From a checkpoint of a small transformer trained on Wikipedia.
Size: 8 layers, width 768, 6 heads of 128 (3 for keys and values), MLP 2048 SwiGLU, vocabulary 8192, 58.2M parameters.
Training: 907M tokens, 6587 steps.
Each number is 128 + 32 x the weight over its row's rms, rounded and kept within 0 to 255. Layers, rows and columns count from 0. Numbers have three digits each. The size before them is the row's rms in percent of the matrix's.

# layer 5 MLP gate, 2048x768, rms 0.0581, rows 261-354, columns 528-575
100:112162143180114137125171149142082141078141196132167113089205150095051072109111138139149165165134169123125133099106156132146163097092137146066123
109:162104103109115191214131108062142126088100078118119160110089162112076116215152087151156120084057172085118121112130138165121108132128140116105161
101:224154163137110106188154163147093092098120173096111108161110139127179157090056061117138076165081122128143103155115131114124113155133048127184071
103:072138200161183128094149136163079101119139111177186143192172163144143138100138128125165104171142173082137116117138169169131122126183131128179114
104:100082142125120154110151138161088167135181120110167098138132141117127195111160114155110102142091124117105131147131145116131110146134144150131151
103:221057063099101118173184117112120099092152122097118121150075142076118106143122150145135156106135118081111174154101172116132124145157090107118116
101:130104113167066179107145094172136140189132119138132115140114097117066126133085150114121146068161105062128143196142122049134132124099130120124060
094:139138075154115130156113086146164122126123150157122136144113116117089070114072080119088174135120157143135094104127161084158159117074131153094136
101:125146108146114119107125199136155122132136115167071150152125062117095116147165136111093160088123149084166157141186093144128126121115133137107096
099:140152158146135154162120145098142124144132153163146096092124111163183130107170107099174130135120170089185147065150068152119113173117117126129073
094:151109210130129154153156123126122112139165124167109142172146144138183089111100172123054083113103122131116088117096153081106149151143176118170149
100:129081149124098161137156151178057158126174119147140104153138180177140090117096115158092128130176210105188127125084149147116159150145145112144199
102:068134120139151109135093105127104190098124125143109167152131103125090137078164132125125149131155205095124113119183161150163155091149162121116095
097:078174163162129109131203110089128078151148129180137073178143111106099074177151121107126086133080153136114089110155162158178145197124120110103082
104:172102133113112110109164148140136148104119139148104158160063099141102117136084166112103110122144112112163128058082152084139151151109141118154077
099:103080155163062151131159114143103187130124118178131149110168168135113141116131107172209135100078116128125135144159126168123150117133153137062122
104:156114106094154141161142125121096158153176128197139133091116115134134128090136139127134148114113136092187124076112114111074144106073098080169133
100:132149104143119133207114160127076136125081176139096094141157151091084162215108086156103130088103193080139129127127137115146096117116109152094097
099:092132136159132127108188092056143166087106144140135099144132145099072169143176137097129081095171175114140110132133140146082083092150133130139052
095:147136127147184096072110188100100178110123072181129092130156143070149106105131117192107108125171121150084168120128123127131099153116121141194142
100:141147131083156143215147162076157211196159187111152163179095181113122145163132096082170098135191117156111154139099139107130215094157121149113135
101:144119172161103144129175101157143201190099149162085175083079111105107163142142080145180105201122075156106126138079166102098117115139140105109160
096:149148115138111143124165093129136119194138152154129173137172200052129149122120140125188167160107174079137196102178159173204113104100086111147185
099:123139101150118217117156065125100117159184126104124149085087136157146116112115118167159114095180092185106145122061208129083116074169172148144113
095:155204111123160170074093180113133148151110100103160169139133111140219153170115153137183126185089124114165101173087106179126166154096148127133137
100:166169146144115139184113139105128214066137136127137088074071121149181157125145119158179173119179098156089151095138131112142091158145149100209065
103:140104143162073094178078159223092110166168088162138128140120083143118153103068143136116134124181123083100185089121094124126038148091156141109091
099:147117137097187112125079134060152133199171150113109154174079108169081185104160182148100112074143081109166169184115140099084191104116114118095112
105:077164072084131129142148123072149187149185133144148161131180142142111141182177100105132170163150132104111174116162122124135136067158116139096142
097:149113138158128120119125121129170092117200150134177182121069141091177147062135170086090154103082143158057141129152072138156169097143129210044155
097:131153107160099155154211173173146129131087112140172127140102085092142090123041124218119124094119218161156139119126123142142114117110120081152103
099:150159138130153145147151116115099098120108115083145100131146159190114142183140113167126149161076100159088214129142081139156144136062122147081105
100:123141136176155149189131155168068212081122107158056107117141162095071112084103137111121084145135156158142086203150119109109094165115132120148081
104:179139109129166101149077121119125106130165175132150109087125103119106101123092178076100188123108134119106106144107132038092125104099101074123232
100:119124102121143141090085147155162154158142119076145116121138113150139122109102126146150121143123175140076150091072118139167166092119176074106143
100:109119132124154153128071156154109121155131150101170127092192076172100159162202141116177101130116121207121210167105134154148123196106192195174100
101:136069103141109100130146091131107180162134118133114089121150122134155096151149141143060079133104152134102143126090149116148141190109094105139136
094:164142159126145126095150108178095125158126065070132127162209135118105090146125122141162145122137089112137077128123138143113133100185089150166185
105:129102151064105137136163109108117138157178155155089123139169145199155112061105105089126121142073157115122082138137146129118165136101164085157133
093:091070154072160137107148086067100157158129065184143189173114091116137116124079165156075153097149114119088127121180137132094122157134100123094179
101:132111152171050173195185112107177095134105083116134163146144067145089101129159120104141094097120106104064145123136142153100114080144143154120139
100:129150171107140108127156175113085117119112115119094167139215089124122149114138099124146130161127094106133133157134122133161074134161111115065134
092:125171129105157156148122147164204146096100112148126079158192101111110127142220102121112128096088103095121097131135109174173043131111085127115167
101:100138078107145147126141161164130103068144164136170143197098143091161180108123129118087114137098166156096173107035129080171084157099123125138089
098:168119137166108110172147141076136130142165148131095127149147200126080105157100125083107124116102154122151082141166120163146103160158096155086113
097:150133079099150133189149219163184128107186124181141117096143091106140089092126141124145092108112118118096146140154150117113098171083147130080130
101:197104123185135138168147104156126129109173144139149103167104136138129106126127168137123158101120132150103135168169133118157135125103107102108130
103:128164072132200096127179102082150193104142168089123108096170152133107135148123127159140109128126128151064078135140150121121126160177164119078098
099:099150170124135068130150108130146089092159120151117099105096128071110132129104147148160103152174185146106187234147168135149129119171112158083108
094:214175115147106114124103097137112108191131117137118115131152088151234106111180122191160094139128132134120114171122094096120147143121144168126156
097:074109121137128140142124128149189080051151126044170170194109161089133162125172171149128129097145102127126099089088130105191098173123117120141180
100:150042113158091091157078162134076077151218131129130119164070123056156094210169044125094155162164172149116078131106112171145176126150174045086068
104:134099156116120161120092173149145162070184134122137114080142126123156130139154171104161117126131092177225116082056075154204136172163087119144079
106:130114171186145127112154075175089080150129140097139125185140128145095135144177117069172108108135141158114189122114109107117091144114101130115173
105:102151078175060130114118138144110161185101109133130103109152142121111166078116137092113156147108154075144188120178136136189087179151112160125176
099:185166076060075118135140170067153138133086094119166142122116206133175122089122152166155135153205108044129136128126154147109079134165069130158142
102:071119136129128171150123119169101138107160156195111189142185135099091150141125112102109134075140172124081159152168124186101118103210172096188155
101:141105094151149136189135137101100138117117064134099126172187095130114098128174121084104087172091161122168137134211147119150131093178146089167128
100:095141134122094088155114173138133116130124087140184145090065113119164148104064095150121130132035048164084175048099055143111096136116124127096063
099:109085159081163169172112149119127153103169119108115125096203145155130106064133168078143135202125156130097133170090149112135177077166099180147111
101:130092111112115102110069169157210137140154142083157151189176175067201145135169117170165131144091169089091139124097095134150156130148110154146126
097:098160121138163168089150135115140192146083106113152158072130129107139104103173136073120136149120153112118110129142151136081101086113120159137140
100:153147130179153083112096148087149152098102076127104153136113090154114185126153187156094097142179082161110123141075122044177122143185119134100127
098:151117084150145042119096146155125179154146101111143064145113102165122120082076122047159132131074169084083189108155139147146117077154188109189136
097:155151159063144124173137126140145154102128205158146135128137110156178102146091064125153045129078121117135155105037156151114052106129140200159134
101:156062087098112156168137114189159124138142150132129157143166136119149094128115151141140124111108173144111140189160096194075059071092076133116140
103:198121181169125180155126101108134104140116068062151113149092107207125130150150156145124098141140155133216147179055105143123139142097087068138167
104:103156089111136146143156140120176090158158123119172177116112130100143132109111153203112116136160161131163116119160156156192096091117136136164145
102:135108114152115084155144096140124092083101086182132147198183165123142139133158149085172127152135135134071218105168093084198119104132134082168158
098:077150137104097141141125109147231113130173082071110150118130100105089175162098129168131153058125146092137133088084152124157099142123095105122147
108:127118126136109118130152115108089157133117137169165132078144134090123117077165151131094162150116170181167142187138145129160150166146131132024107
098:094132105087144183119134105141133144204092129139135161075116107118133139173110142098147144084066146095105129141108103130135091115125156129165097
100:113088129092165129121143117136154120141138126122128108096074087185111129176167192116067164126165115082128162152126106070100091154155133124095106
103:146207135097138110101141198152094093159166121167146128089102113167142137097155104150119072146118134168119157135133126124097118128118078084140165
103:108185106116181156153104138121142125112144095122149132184115127129181121140129195166137107104144118123106248135063138167133164149192182073180124
102:161116151102206129120071095187163143171121144171104142121132120152105157118108109114095155112134144184144151085084123087142119096162093051157204
101:140140159172216173128151121172133092109164172077147116178112134120091100128110126133094119206085109152126101095115096117160130115103146084116198
101:109152148122167062176053146075166128157133155087123144151153113132099119050170086174127166135129140111123102105104157178130183147121085135145179
101:110150089107098131075138114144135098116094101087154132120114105093144155178092123119196149114089097082168127110201135146196144088124155160123098
105:126105068114030161128128160148112134160038131146134121050113123088089114106125160110147101147140073121160046126122121118161106133083127092150102
103:162124123136099114174183112083131064117139144124162115104118145166115142139158103115127144112089134139155126122084138116147141110171132105162083
103:128149122137135086127100139084147122135166171124113193136159093146125122193111054159126116103104163105177147129139070108125141099122055140169122
095:137177104181176169051139145160195154164158149112141146218128109100038132089124171160188134131124095115072136094073130091146144118099130103094098
099:141177160109170103176161077094106184131151110122111101114090125098129146166164121101109134133103123120104116115139090101107075114151127097155106
107:117178096107181111109122125106126108110140120149081109112134065124137138157193141141194144152067088104142152127121132096145087162085087164163128
090:119138127048100189143080144106184150165131141094105117153141146140114129108131119131074135057112134076092106072176181117095104173140091140061109
098:070087137122097177121104052108106081179142086171144108141177132172175075166045114156148118132115150144162104094124185112131039147180185121114156
102:121116178147118131143092127108138144126097188116063150106074086127084149145097122165132139143129140160112128111167148079172115184133083171141152
093:096114103153135118163126205124129186149106139176150167100187128177136118131127125123159131081093150110135154049104176144149131182115099085084071
099:103155110098174163152185171156074111139146155097163155181127122215097168049145111135120135194131128063132102127168128182131118093118147094124193
099:087093179150109187140144087142144135103064100097171173078125157211147162102178147150042135134113145147105132148130126127194178148150161070133131
102:138107088138164127144160049159175068127138113179104055139104135134099170141151084113119114161159156092139202180160084140215108115146130107123165
095:089148137061101171117177112105091113109111165127097149135098173083156072119118135112097124119160195123105126179131150069148073100142143090118141
101:119172124121152097106103137124131126185105176100099136115131082110165090109207205114140129177115174167168133130114172120151171170079145161116104
# layer 5 MLP up, 2048x768, rms 0.0619, rows 261-354, columns 528-575
101:045131056093180118084159117144077150174093107153168096165131111141115051144116154141168109123141154104192140089121163120175130087121170099090095
103:124130153166115119109151120178146134093177134110114097164109126171166127120142090173167120128212067163121177138149117129101123131157088142121112
100:088113132154111094109134139099212080093159139172138099130159169125124114179191109126107106144113140150122109128134099074136094062117143114091104
098:129168138147150118132134163116096124151127135136123079092098120091089179187174166173084116170088153123125133179202095112129169161150109145184101
103:073119106152165120080139140105135130148133088160041102131103171164169102104124096116112070087152176153160099139146111097093068112082071104170177
095:095124080094104106130165114156118126173144140159067134127072122143122143088128059121141164169094134136142095095111084130122170133135091094208167
100:133116102141150102103122163107131134133171138166137132088122124112096136131184121144116138116155148145162159166173117141113156170149153035135178
090:087126176133141101068123135117119142175133172142128124142183171129131167173114124145143070163079121099138089184160096115107060115154155093125193
107:090122087123100114161130133140116146123132142135119123166122083147160074121196150152147142103148081132141137149127140181111126080143105094047128
102:190029130133129174118106146119116115114118133090136093138146079096128131108102078142127104092151159107169127112079135119195068157109107111189113
092:144118074153147182112147123088175092077175126089105073138112127151175104063094110115154120103138121167074131086134073112126084093140175188112099
102:107144075136112109091095098112206142123070091103120134100109154156145139129160128134178082133076103160117182128062142142116084136144191083132096
104:099122098146112136109154076092124116112149130143177120124126117115138117120147135140142066184082151101092099134120155115162174095089157206157165
100:090147156118118172144097128161072121137107098083129185191161185157154151132098096138047188121150202184125141151117100111121112134147118065049136
089:183204132091151100118075141156126115122128112144150092104181107118144151117119105087161121077135202158104161075165193131049108108105151125121128
101:121130150163169124138121169071136210198138097120120116110131115152129189101144070170138108115074110114149129092122101077125100141191105125130118
097:150115162156069089195111161115133102071125157117086131117116133110135145161097162138160114117110090120108153163072079107116097156136213179178133
099:074115145146125131142131128159118132109137126138113112092127102119081032122165086139185108108110194119160118118119101148121137129099092149144122
102:117132160126150085179127130097116171086182124072224090127122139153118150123068108140113041180106165117132149160068126102107081062184079237082089
100:097182137162145131170158118161083165133086109121109137174117152102168169157151101159163097114090190082141080081144168091165126116150164128140134
100:125142130137104172119146163099113065091114114125174113164155144171169123111117193135117141113127144136168091128136126130101110164161141088170143
102:155105137162171180093105204113158139180107115133159119142161119099081079085192167174084120106127113152126051075139107152145184071155131105166138
095:160135124138128140103118112115147150131119128201145072121124096146120132206067081138139103140111092099075109136117135131070135096158121097131090
100:140133152070151097170129109141131151147115124133106127115203141133084048057162087157074130159101146119101125149110132149126098162150144084148083
094:168143139208058130159114160159128157126160174165115092154132159086086137090095165061180172103167169165177143084162115119165144147117113142113152
100:207103152108099192115138098141132089125074135150141097127136110113105109108122138100113074093172156145111156131175119122129167117159177158124161
103:130126172101140110091138117179118135120127119079131140128126118159147172125090108106143145101137096132088161129109161151147164173140146055123167
099:133172115144112120146175091104073121109186094089114135070101153138104154103122125099120155139133103147115169121120097109167120094105128134154063
103:139103078087096177116086075085108172163139168146157141079151134090151078134061079209167141179100180092086132106136147095146112102097092054114122
099:117080175106145159140136144103124111104140107177139121158156125152114120122184119090171144134169126130082123102150113110108133086108086135064116
102:178114151178107143084161206107159107137211090119169149146109142166166106187171159166115098099074086106120142165156080127136138143130148128088109
102:126085120125138149172125131133100169084100133172071132158126107162147119143122162128091208148085147168119089203070138130074149116142158125080125
100:179143141148132140149164158081151170127091163087160160165108148090045105074100149142145101134119104165161135106131126146082150141137114164100160
105:104122133106163104110128109135090065133114075102143179119185137093092135128121075146133073110178111100119123105056183163180165129130171182130152
096:161136128134147146174133167106172169142107128140174080175134128151114106156074152081095134117171143111139160130095125199091112096099114152115123
109:091121098137114163139144135073169183129139134172146102120130151122072115080157181132151184157143082145173144143120146120124152116125087136146162
100:127110131110099145093137163133156174126181097175119120133101151114132100196142178169098094146113068166063117151110147110181158132106103120116139
097:133151111184118044152110156194097137094115168122150066104096140102160106145168140129097156168218112097124168108149109185159166135101136159146206
102:106103189112116098102098122159152151119164126115149196240157160111147106123139137072108157150133103150100104159118143116104179098063134147124160
097:139078135183159106109149114070118094083075137118083101079074097122120170150141123181155106124180103133114166101154173116095144072151132151155101
101:143198090204092151131171121137109095135108087145150129119086134100146084145117094157109163099134142171163115158088064149201151131124121140139177
102:167125145141110105218135197110074136109063105196094115109135156097075135165144100120147156145129146137113146165132128085077190094119121147096114
093:146088130181159121138100095153139146126119166137073156166137131135157107106151153116124131107119129056099171069087075100135091202120169077134154
103:092132114140132139136140142136101124131131167100157096113094188126190155122104116152183096125099139103104099099123151106095089124182092157158080
095:151155106184138104139119133149180113229115128165092053137143181113112151145093157141185171096112147193120087172136113068140123192156122121126121
098:127091155174064155164106205185120123136117105076103068179145135143080091108149090092142130137087211121125156136147051159119091114076092121179047
102:159098160080110077169082209145077086150121103103109070155142102176130145119123125194139151109136141200151157098123103198117113149058127153198160
098:161115138134155209145106080164127163125111093126132105110147173107156139161081152153056171142121134164050120162120170137128135158068112129134100
097:138094152160114130116137139181130119141170085191061102116151123113144151134094136167106158100139129119167091081184141139096095172165138142104073
095:093117082098108164108129110126138139144108139115131111110225128160158075068084159164098108170084116122086129103080168082111098087083174075139080
095:123104100141149113132139132122105149193144153063066093097118146096158106077147116141182180098105145123154138101096125081084133159117162115179135
104:142114203157106131125106039152085127195105102040162152158121182130160156042100221160189096107060184089131129112139099154167100134114134180164130
113:164161129133094083141104108119110111166117174197074160159128085089065086128123126139155177116128141115122103177083122113101116131082151175106109
106:114125136145179161177132087132139096146147067157129137154172185127191171123129103092141097092094097160088183087152090150150121155139108145171123
105:161200120135123098080089197151129078104118142130079123127058162159072126106140130080095158147112125138105109132158133098138191089104146111190112
102:126145141123099079176105197103127128104149106143179121097113129107113101088145112075138087166159105159170140094119078129139135189170132126116132
104:136162121110142124141152147093109118098157096105095058122096102186120115132099028145129156135169138088140179174136095098164118170129129110068100
102:141089110088166145131128151125059204184182114133094142055072135196118131123117159104162139128079120138048144157167122166127086050134138145126079
094:099122195135066137130176105146125123214123146173147071176145102113176090103091127104130080154166064086105077084183113117100091161141124148129129
096:202111068136119115147140142139159140148125097157091080183127114136138161153147114140111129101143172089102074063107145081138144159080131174109112
104:047116145081139125094129157113144138129224125132146122097122144045118157138139085135145137161164191085064160102122111156126154100113112146115154
096:108126096122144158112124141120160159132095134062063149126173170113143118138087095103186167116164135111110077115137175129082112104181081077109092
108:128091097156099113144125116127162135114195106151177047125172160160149108106100126089108078166176086128166124158146146129113124118146085142139134
101:133081121138180163098100103129139164106110142172130098093135156114105134105158130115084112101156131160117113099139153124128114152135127109126140
093:065135192126131130157100067120163121122151087096104054142119181117156155118099036108112100147107132133114092070094143159090121145078121111149162
098:126152125122177169109114119169171149133117085181138165093118158125119127131078131142170133103155095136101122137078102110112150117128182088100170
103:131078123196150140159146107131117142099103144077058062131102116098142101181102089158082115094172176109150081154115161168172091158108079155090118
102:162110132172072099086141107087130080161095091169103118140170145154140143152127111107121084180088121080159102085172120070069179121151152132125103
105:104106121185116176187130115136143101077070102160159121140066095128140143134171112143120179151109149139090124141162120123164084111107135169067171
097:060067115102155134151108145155160176129145142140167124142103134123159129126151116131100075107075152121081149061103160125128114129066144111165150
115:173097090097085159109169160072093122136117121122120134200137127122173124186181120153167120115031189138144084092103111140157081123130148110174175
098:151141115159088137080160199109102109114183119094166144168145117139144125126097104141068121144096096153126136122116130108094113225117156173124167
098:154160109158173215178156133144096089079173155090132145091115107082173128113082171130117147135105112145093080120086106054096092120126103168141183
097:147051153128129117106143128090087124115139166134125104141076068105162148177180158127114058137120088093071073102152189114191131077051071087127116
105:104119111100116215126105143125092129145088138181153104122158125188130111103163141136117071130185160093135150123149177118076091118149216143135104
101:134109083164169104174094181085110061207139161153185111169121165136117146064106125057089188113170149127130146111162137139145129107079119143132085
100:094143085093122127114058067119114118125182141135167078064142171134122155120169135124107144132092087110129122159156116128124185131091105149134119
099:072092135110146146072117159190049201129098113172116053053145124126128177199119113083131111126092108111120165170112123122136125095115081139109091
100:206126112160109118102154123152129138139188105145109102113124081089203152131138142136128161144071097153141183095159112084152128107169111120140131
103:169161202113122135108152117118181132130114114163187091112122074068159134113157140137174094118143130137138126136109117143118163155164148100127119
102:132170096148119101076172105151093052139115211125119090196121088123083161087182104123069169137190132086100131152086168103143173138145219139092141
100:058085127095088097209168139137090086140148089217119115083144160061101191123099110134179132095170123125103155162113134148134105142138146090123101
096:110085198079110086095082106119077166137175099153080079149087129126184092196091137118160105142147114100149133106144146149084063220110131081091081
101:126092129150175123101173143150100082086127137098109102100116121151131156143140127109168106085140115178129119108125137078112163134189136138127122
106:093107174131131111151011113145113095056099084094164125136137152186127113152058124122138135081123113158084080112156088132116135107107138098178131
090:117129112094060186115185090108116119136184111125165055163147115185174083140123213124088130099159148088070150142116173167065144175106150135098196
104:138116125107081180081139192194082099101153120194142115139095099105150110113123113161093103085147090149113123165141118126093114119082237169177097
101:068133142110104117193139142142117180181041165142131112103188191109092124094079158121096096125126120089110168158139076135156137135155160111127053
097:123148162108142081152132129116104194091110123142080168124123169154169191134162150081115122136158147129074107058122095138098097150132141121064119
100:149128143129131139119113097065145146111134155161116152097139137183133133152093102160111155186121149157169147135127169150083157128137130088101135
094:161117147116116113111127099076117112129158134103128148145125117183079112122144186156174072117179158164084159166162130127145155099124103200135123
102:122125115169137157124107184123112184090125145094095179134170078159125123112117150146203058135143073156157089124150149145153160099182177142101136
093:125132181148161112135159049158129095127129136171162120099137098163111150116128131203131159093092093070083170057164170137086106090142198126150105
097:117093114143096072129203206173120128116176109018169151141153098157090134059143126116109133142145125112131100117163114159120066090230154120180098
# layer 5 MLP down (transposed), 2048x768, rms 0.0721, rows 261-354, columns 528-575
099:125094081165165134172127091135137076113112127105128160120088115111157113187203099163076125165127133153104152178164147126124130118151187116111056
107:167120138255195047095095149160134081105122117151144119118107109130088124121106087123192161126071126110190122120107172129122140095099151120138104
097:185131099117100133161141036127126108070113103173123110061098148132147166161093158104087124137115109079152109114164178128148098119090109108152112
100:154179031159207135068126122120140112091164131166085118143080098091141098075054172148064121190147154117127084200135194103146147189114118083121098
098:098073115108114129167186120159149141087091078137167200118095068114078138129168173147133088095102124124132038181116118130106120078122137115110155
111:084070106095110167165141138123136152133126158199117090084079128112096155106095110123131168126108132188180090132132140187107190153130112063116084
098:100102122163133225131112160106152162172164095154100095067113108101109022121126100098162091104102125102131114147147137095095114085178152113162093
092:093179146075119092104146126107089075126118183187104120130146125100129109152079150099113108113173145190114186115123108102179123178116091099133167
107:118143167151106105181184182065104103092141074144081106046090081169146133085129165162185125088116113112127153164175148132128094100087127116086117
103:146124213102125153155125115157086191155098140178084130138142102103142110144110107131132111158101138132108121207177152142089078154152139163109059
095:113148146065145131099128150130155215109099158127130091154157077121143059094124126066095111147135141133124160167178076117103113000136122081142122
093:108171101166075185131106116153172142097098136124156111099124132092152129174177123137146149131154101133180096086136170107159061148148141061143194
099:116087104219091164110165111143135099069107085164107123135111177155106077144133110138124163137115126136107118041125094148105167163082138154146129
100:130077125136121103113127163106188120144169144174123099100143039055158169122121146142125104142153167159128121162112098113100143155164111055157107
091:175150121093144095136096129160145119121122164164077117120122146130108123135109152097103139110195096125044107105103154147070127167140112104141159
097:068196167154144078115073137128071111114152141149168124096101140163096067088102147147175136160181118114138127110199097113071112153191142091167108
099:092139111098169099153116099188119137095146125049134056106165133174162146086150054140109162128112099112129193161180120104205150171194107152112103
099:085149076145147132052056151117066104085119206104183164114022164164165131104110110121144147136129068078188176183118150164159105179144135129103112
098:129144152104066120144177138162205125166186144151138147165104157145090122149082122120141103136100143132086145103122143147123194128158102065162140
096:139089091116151100067145128109132134125137148142162143127094144101108132119142090087180137106153100153091133132166127127083110142203135108178101
100:118169102166148124162159115111113161111082138094161127150150157129143159134150113106110137097090157145192074119127124096096124142129122163114098
099:127131165088119098147133169118134131102186134126164104160199132169124095164065118158057059151133150130154110110143126127166194087132153087143132
093:087123164141120099160160141123096095137095156147111115139123151174145107093158160105133161101132062120104127138179130153107178112095134076171138
099:154102118082096160150166165158129214170173056124126132073062137164066144115141094182120117093145118084197120154121194150119090144144088171107136
095:127162136144143129169166156151126135128141191133144225114136132123111148108113124121108115121064098123119158167158160078085107094119075106006115
101:118112100164127065095097121132165192117103192157123079119115125125124102121211139071108169220164102161187120128109127142159084110112109135172140
094:120158121088210111177136184101091157102078113147156163086148198081126132107111130132147072178193133145091152178094145122098168101063192102129099
100:156173139146161111126118155101097180102138130094146190161100107100106111150120158156167145083174156128091147129152149160131120111144069087159132
104:096179154168147141118056086072137085164107130136105155114166147050146028058128094166086114171110112150132137185105111139134221112159150043159087
097:133112119194130156111095113134146151118148132129120174101154123168170119108196096165106090167155079172088110153169107112145174131097164186133081
097:133106106207165144176133082103117119190078082128215117070145166120084120129147133112127167157164130107085186096114104126108119148131158096117192
099:159104149119106097116132092101094122152154099084123141182054087097119135169087202119102142162102150153103174098084138104134118185116122137149084
101:132153147185148165110126201095099153126150147096124131141168086079153131149192148207102104137103080134179132145148156076152119163131088147121123
102:108156134125119176162090127111121154073140155123095110136116178192122080130101119146120125155113064132079104119081149122172137109109126118085090
096:088103115140104120172104159078102128159124138156126131139127135071131166107161133125135087101113140104118157112117124121162137111132141135102085
103:154118133146123186143105169063093080109191139168166129165111149059086169082163118140103157150130099119195132148125131104130101094130129123154144
099:105154094139118110116136139102127153182181123126132077127178051095075088159153089071140092153099111122146129112112174090112143110145133106161135
095:158194034098137168128152082140119086168130189159091132096144114123106161155077073121117155163098130156211149143158163085111138145144129128096041
101:108161123165144086129107136079106168099159117117139148163134122081121183160179147120146080130159140119113134167084127164146084114187149119123153
098:148125100168108115104159114155096155181102158113119114074134225141106142184117144097059149136090084128101125161191081123078097070077192070123164
094:189088136150141149152123116148100114174200156109136093115092158152111155086138145121060067137159166140049181130149135169149102114138136145109199
101:118133120077123169129133127116118115166143131141139153116132116128108086140155136126131122157178131127116122093068090095148155154119103122078083
093:129151195094089136157102169147134125193145138182118118169146116129122145088114127097118121089139133104094118143099114120160110156110080114118134
095:151175127157099138106107105172107112141129143115144130131056128107136121062145076150169089114093156139075183169127163132067144079161122099099093
096:131124164109144117176134139208177055138138125128141100147179087091172156118084124101141183109169154129109171141155121131109141114122118131082150
100:127143135117086091091072124155115150133103146069184173147122122127107130126106175142167119179137167151126105104141116144129114158170178129154215
095:141139115128159170087122179200073155139163130128164142111185088152108069178120108200134143104105081080164136164072137078085170109146095068126096
094:090063160143104146113049043076035178139136097124176150161093124145138115122128136144117115130138140137113146103128108150166119139122109116173172
099:092145109147105147122107065111132131123097124149056111099116126117121175106059142135174189174140106140121120147139095114100123147142116168097129
095:079133111111119144116105147082138122123121132174077139070116134088108179126090156119193176093181164097138156155143070166095153123139102175096133
095:135120119113159110170100192079132112012157128126193193153170079136097168116178097097129128086112161102128171092106135146096100098148140104117149
099:108147119112158099153132128233162140083079147213109117153141182178183075150145142173117152157130130104183119154108138144141086098106086094096099
104:172152143151103131164142150093144104146216164137130141153202114099116129128153103116138176088131214161104116109077126127114132138074133088165088
102:180095126149151126145145057129149118117087083153044149153097186210179118213132145092089158101134089165047083130125154135111185095127127155129159
113:097147122151174086137092120088129096160196161128134141110114126136123157108127108119135097134091121090089158172122068153150124103112138141152096
103:087198129032146125133121137081168107100082122122094127129114177147130183118139138091151122131217076056113107115130168139152088134144137140111082
102:119154153091129117174123157154142135135215146117107142137066143169183106107071163130194127141180141154066097131169067131147128178102107147120106
097:165086076103125107162145095107148135172196120157110210169153125025156106127126182130070055107137101132166128139133164093138121118148112132132061
102:131156176216111102125147134150153124134089132177112146145056104058123095144140153136199115166056110089106137100133117174153155107117154130145128
099:113113165097149139130134085124185130163119101186138120156131166171112052115143112151121152145191139155131062099143127125154102102078036117114120
095:213149156163134061113138130131128180145110176139140131094137090155143103063165117119070109100135150096073148139153142113127130122133132082168171
095:128151173109094163099139162096142099084102128073189168129120117139099065106140148109163098146103175134138116096109156143071105118111113142106095
104:078106152123102162111153178123125086120098163110119170105176125120144154138179134121110122137199062110104126084097164167077096131164122179115122
099:153142135133093163134195125175107127102172169096070054089163177067132118144144148135111148112191125143151168097111134136167126127107084128121130
099:114139157124116170085140177138185112079108168091130114077098144195151159136124140157127093087070176087111126082086142152128107130170092112116157
103:138126120172188073119137163139065102189111113182122142164163126129118161132076196097126145161142144095103177186141119032097125128145156084135077
097:146124138081093103142094133147132119057159190134128161138179121075148124167131124155097202148159136089164141138152149104186045225147140152106120
105:125128169145099167082120168108148141133132141106074073190123164138175158125139132138153128205098178086175179115169165133155152079159185092129073
103:094050181158133177126150102137155110116064128124105140127148151126102100143163205119183092119132146119090125157072157135139194098151178170084187
098:110157144134088104083169044189108080132111082151165128170138129093143138075139154155133162116184077157114106087146125112161143092070184106137145
104:064146183186110126088054149130112144125136171097173167136098126130110074190180125067131137055108096087113175142120140183159082135139157186133163
098:087111167123145182146147141141174138130166118108159108117130081100101108125127184163074145132165138153076127095098161137125122154093114188115144
099:134080127162148163112106122118124173132104087127065164107104115157149129132130162058161165133135129148166112122092106159048164155107125069170200
095:148165114162180085172110104178169143123102125149118127115132159150131103110080171075121131154054053073094159128111102137124106123142111169132113
104:159123163070108141101149105103207123217119092056163098134138065157131148134211100151171091128154117137123145187188110163137137095087108118178131
099:208088119113085121116103112152134111167101196124146142067147151148128151106068178146198092095133133120149113092103142138139077079138119130153098
104:153122125127139111175154071091168112161160098118184062151127131124136149117093160089102171073134121169114114129082121122092101153125073134145102
107:082170141099183094144172176102124194123155162142118150110135158136100125078087141153104136124101158103119122141116094124117124116188115150104162
098:089150119128159181158122097096162151145143118113116157112103136192083130084155106142150134164158154125112143197091120146104145119117179088126148
103:131075103139171117128178184116121124101123107177159081138123120101140082118148093142168178098074132171144115163120143177109120112107131090137121
101:135149089125104121140100125106120133158161142053108125137162081084143159044147175111144139147112121146103125119132120105168135143119168129169110
112:098128193141101152144106124084116122149157098077103113090088130116100094095147145106126172135199152140174158169125161111161131177146087097140166
094:121154170122140143147091119137106132073129121097056183183096105104100122078134173183148122135175099066203058135136121091113109114117128101070200
096:133146101094178203116172112096105169124152126122103156130136173085156139112105172109108175177083123151097144136101136128150143129121129122138096
104:086106076142197158128093100092103147124124090148194116178056162164169114168142065167111194088099107122142124165110171157152155088158152119135185
092:159104139126146093097133129069094116124118139103133138075121135061121111162168092161120115148155129150079164111125145224151132101144084080124120
098:141145175062163149104124157144125187074173119091128118133055111098128133167160149120164152154112118154120205094201151159075090129137122129109127
100:120090111123118134113098088142141114104087113126099107120149105180156113027141099095148120149142161106115182082144116169123091168141133140105101
094:164154152111180101091078185091164135152040118138121153130160136065166115107161144158112108135195082141082127189146090167100213144086152119119110
099:115173100103118152168150107096147113103120097115146132133132115146187106138150146118114098115163150130151141163170131164113152098129139160120107
103:067131143061054069159116152117069175107141199091159146077106169131127122119113140146131126124157101065144167204138133108131164123073155122074115
105:073101107134079180084128162137112124073083137145089200147156081140107151107117154163138077179085160160064075158117147108097162093113168147086105
102:149124112180115072105147118135134136121126114081080133074120092131175131115141136148166148191056140107144060178126134184117109120163132118108178
095:126117131194100122044124148149178085171174167147135070147112191078153120157064149150128166131114165143130117151139157172154186142127075096145148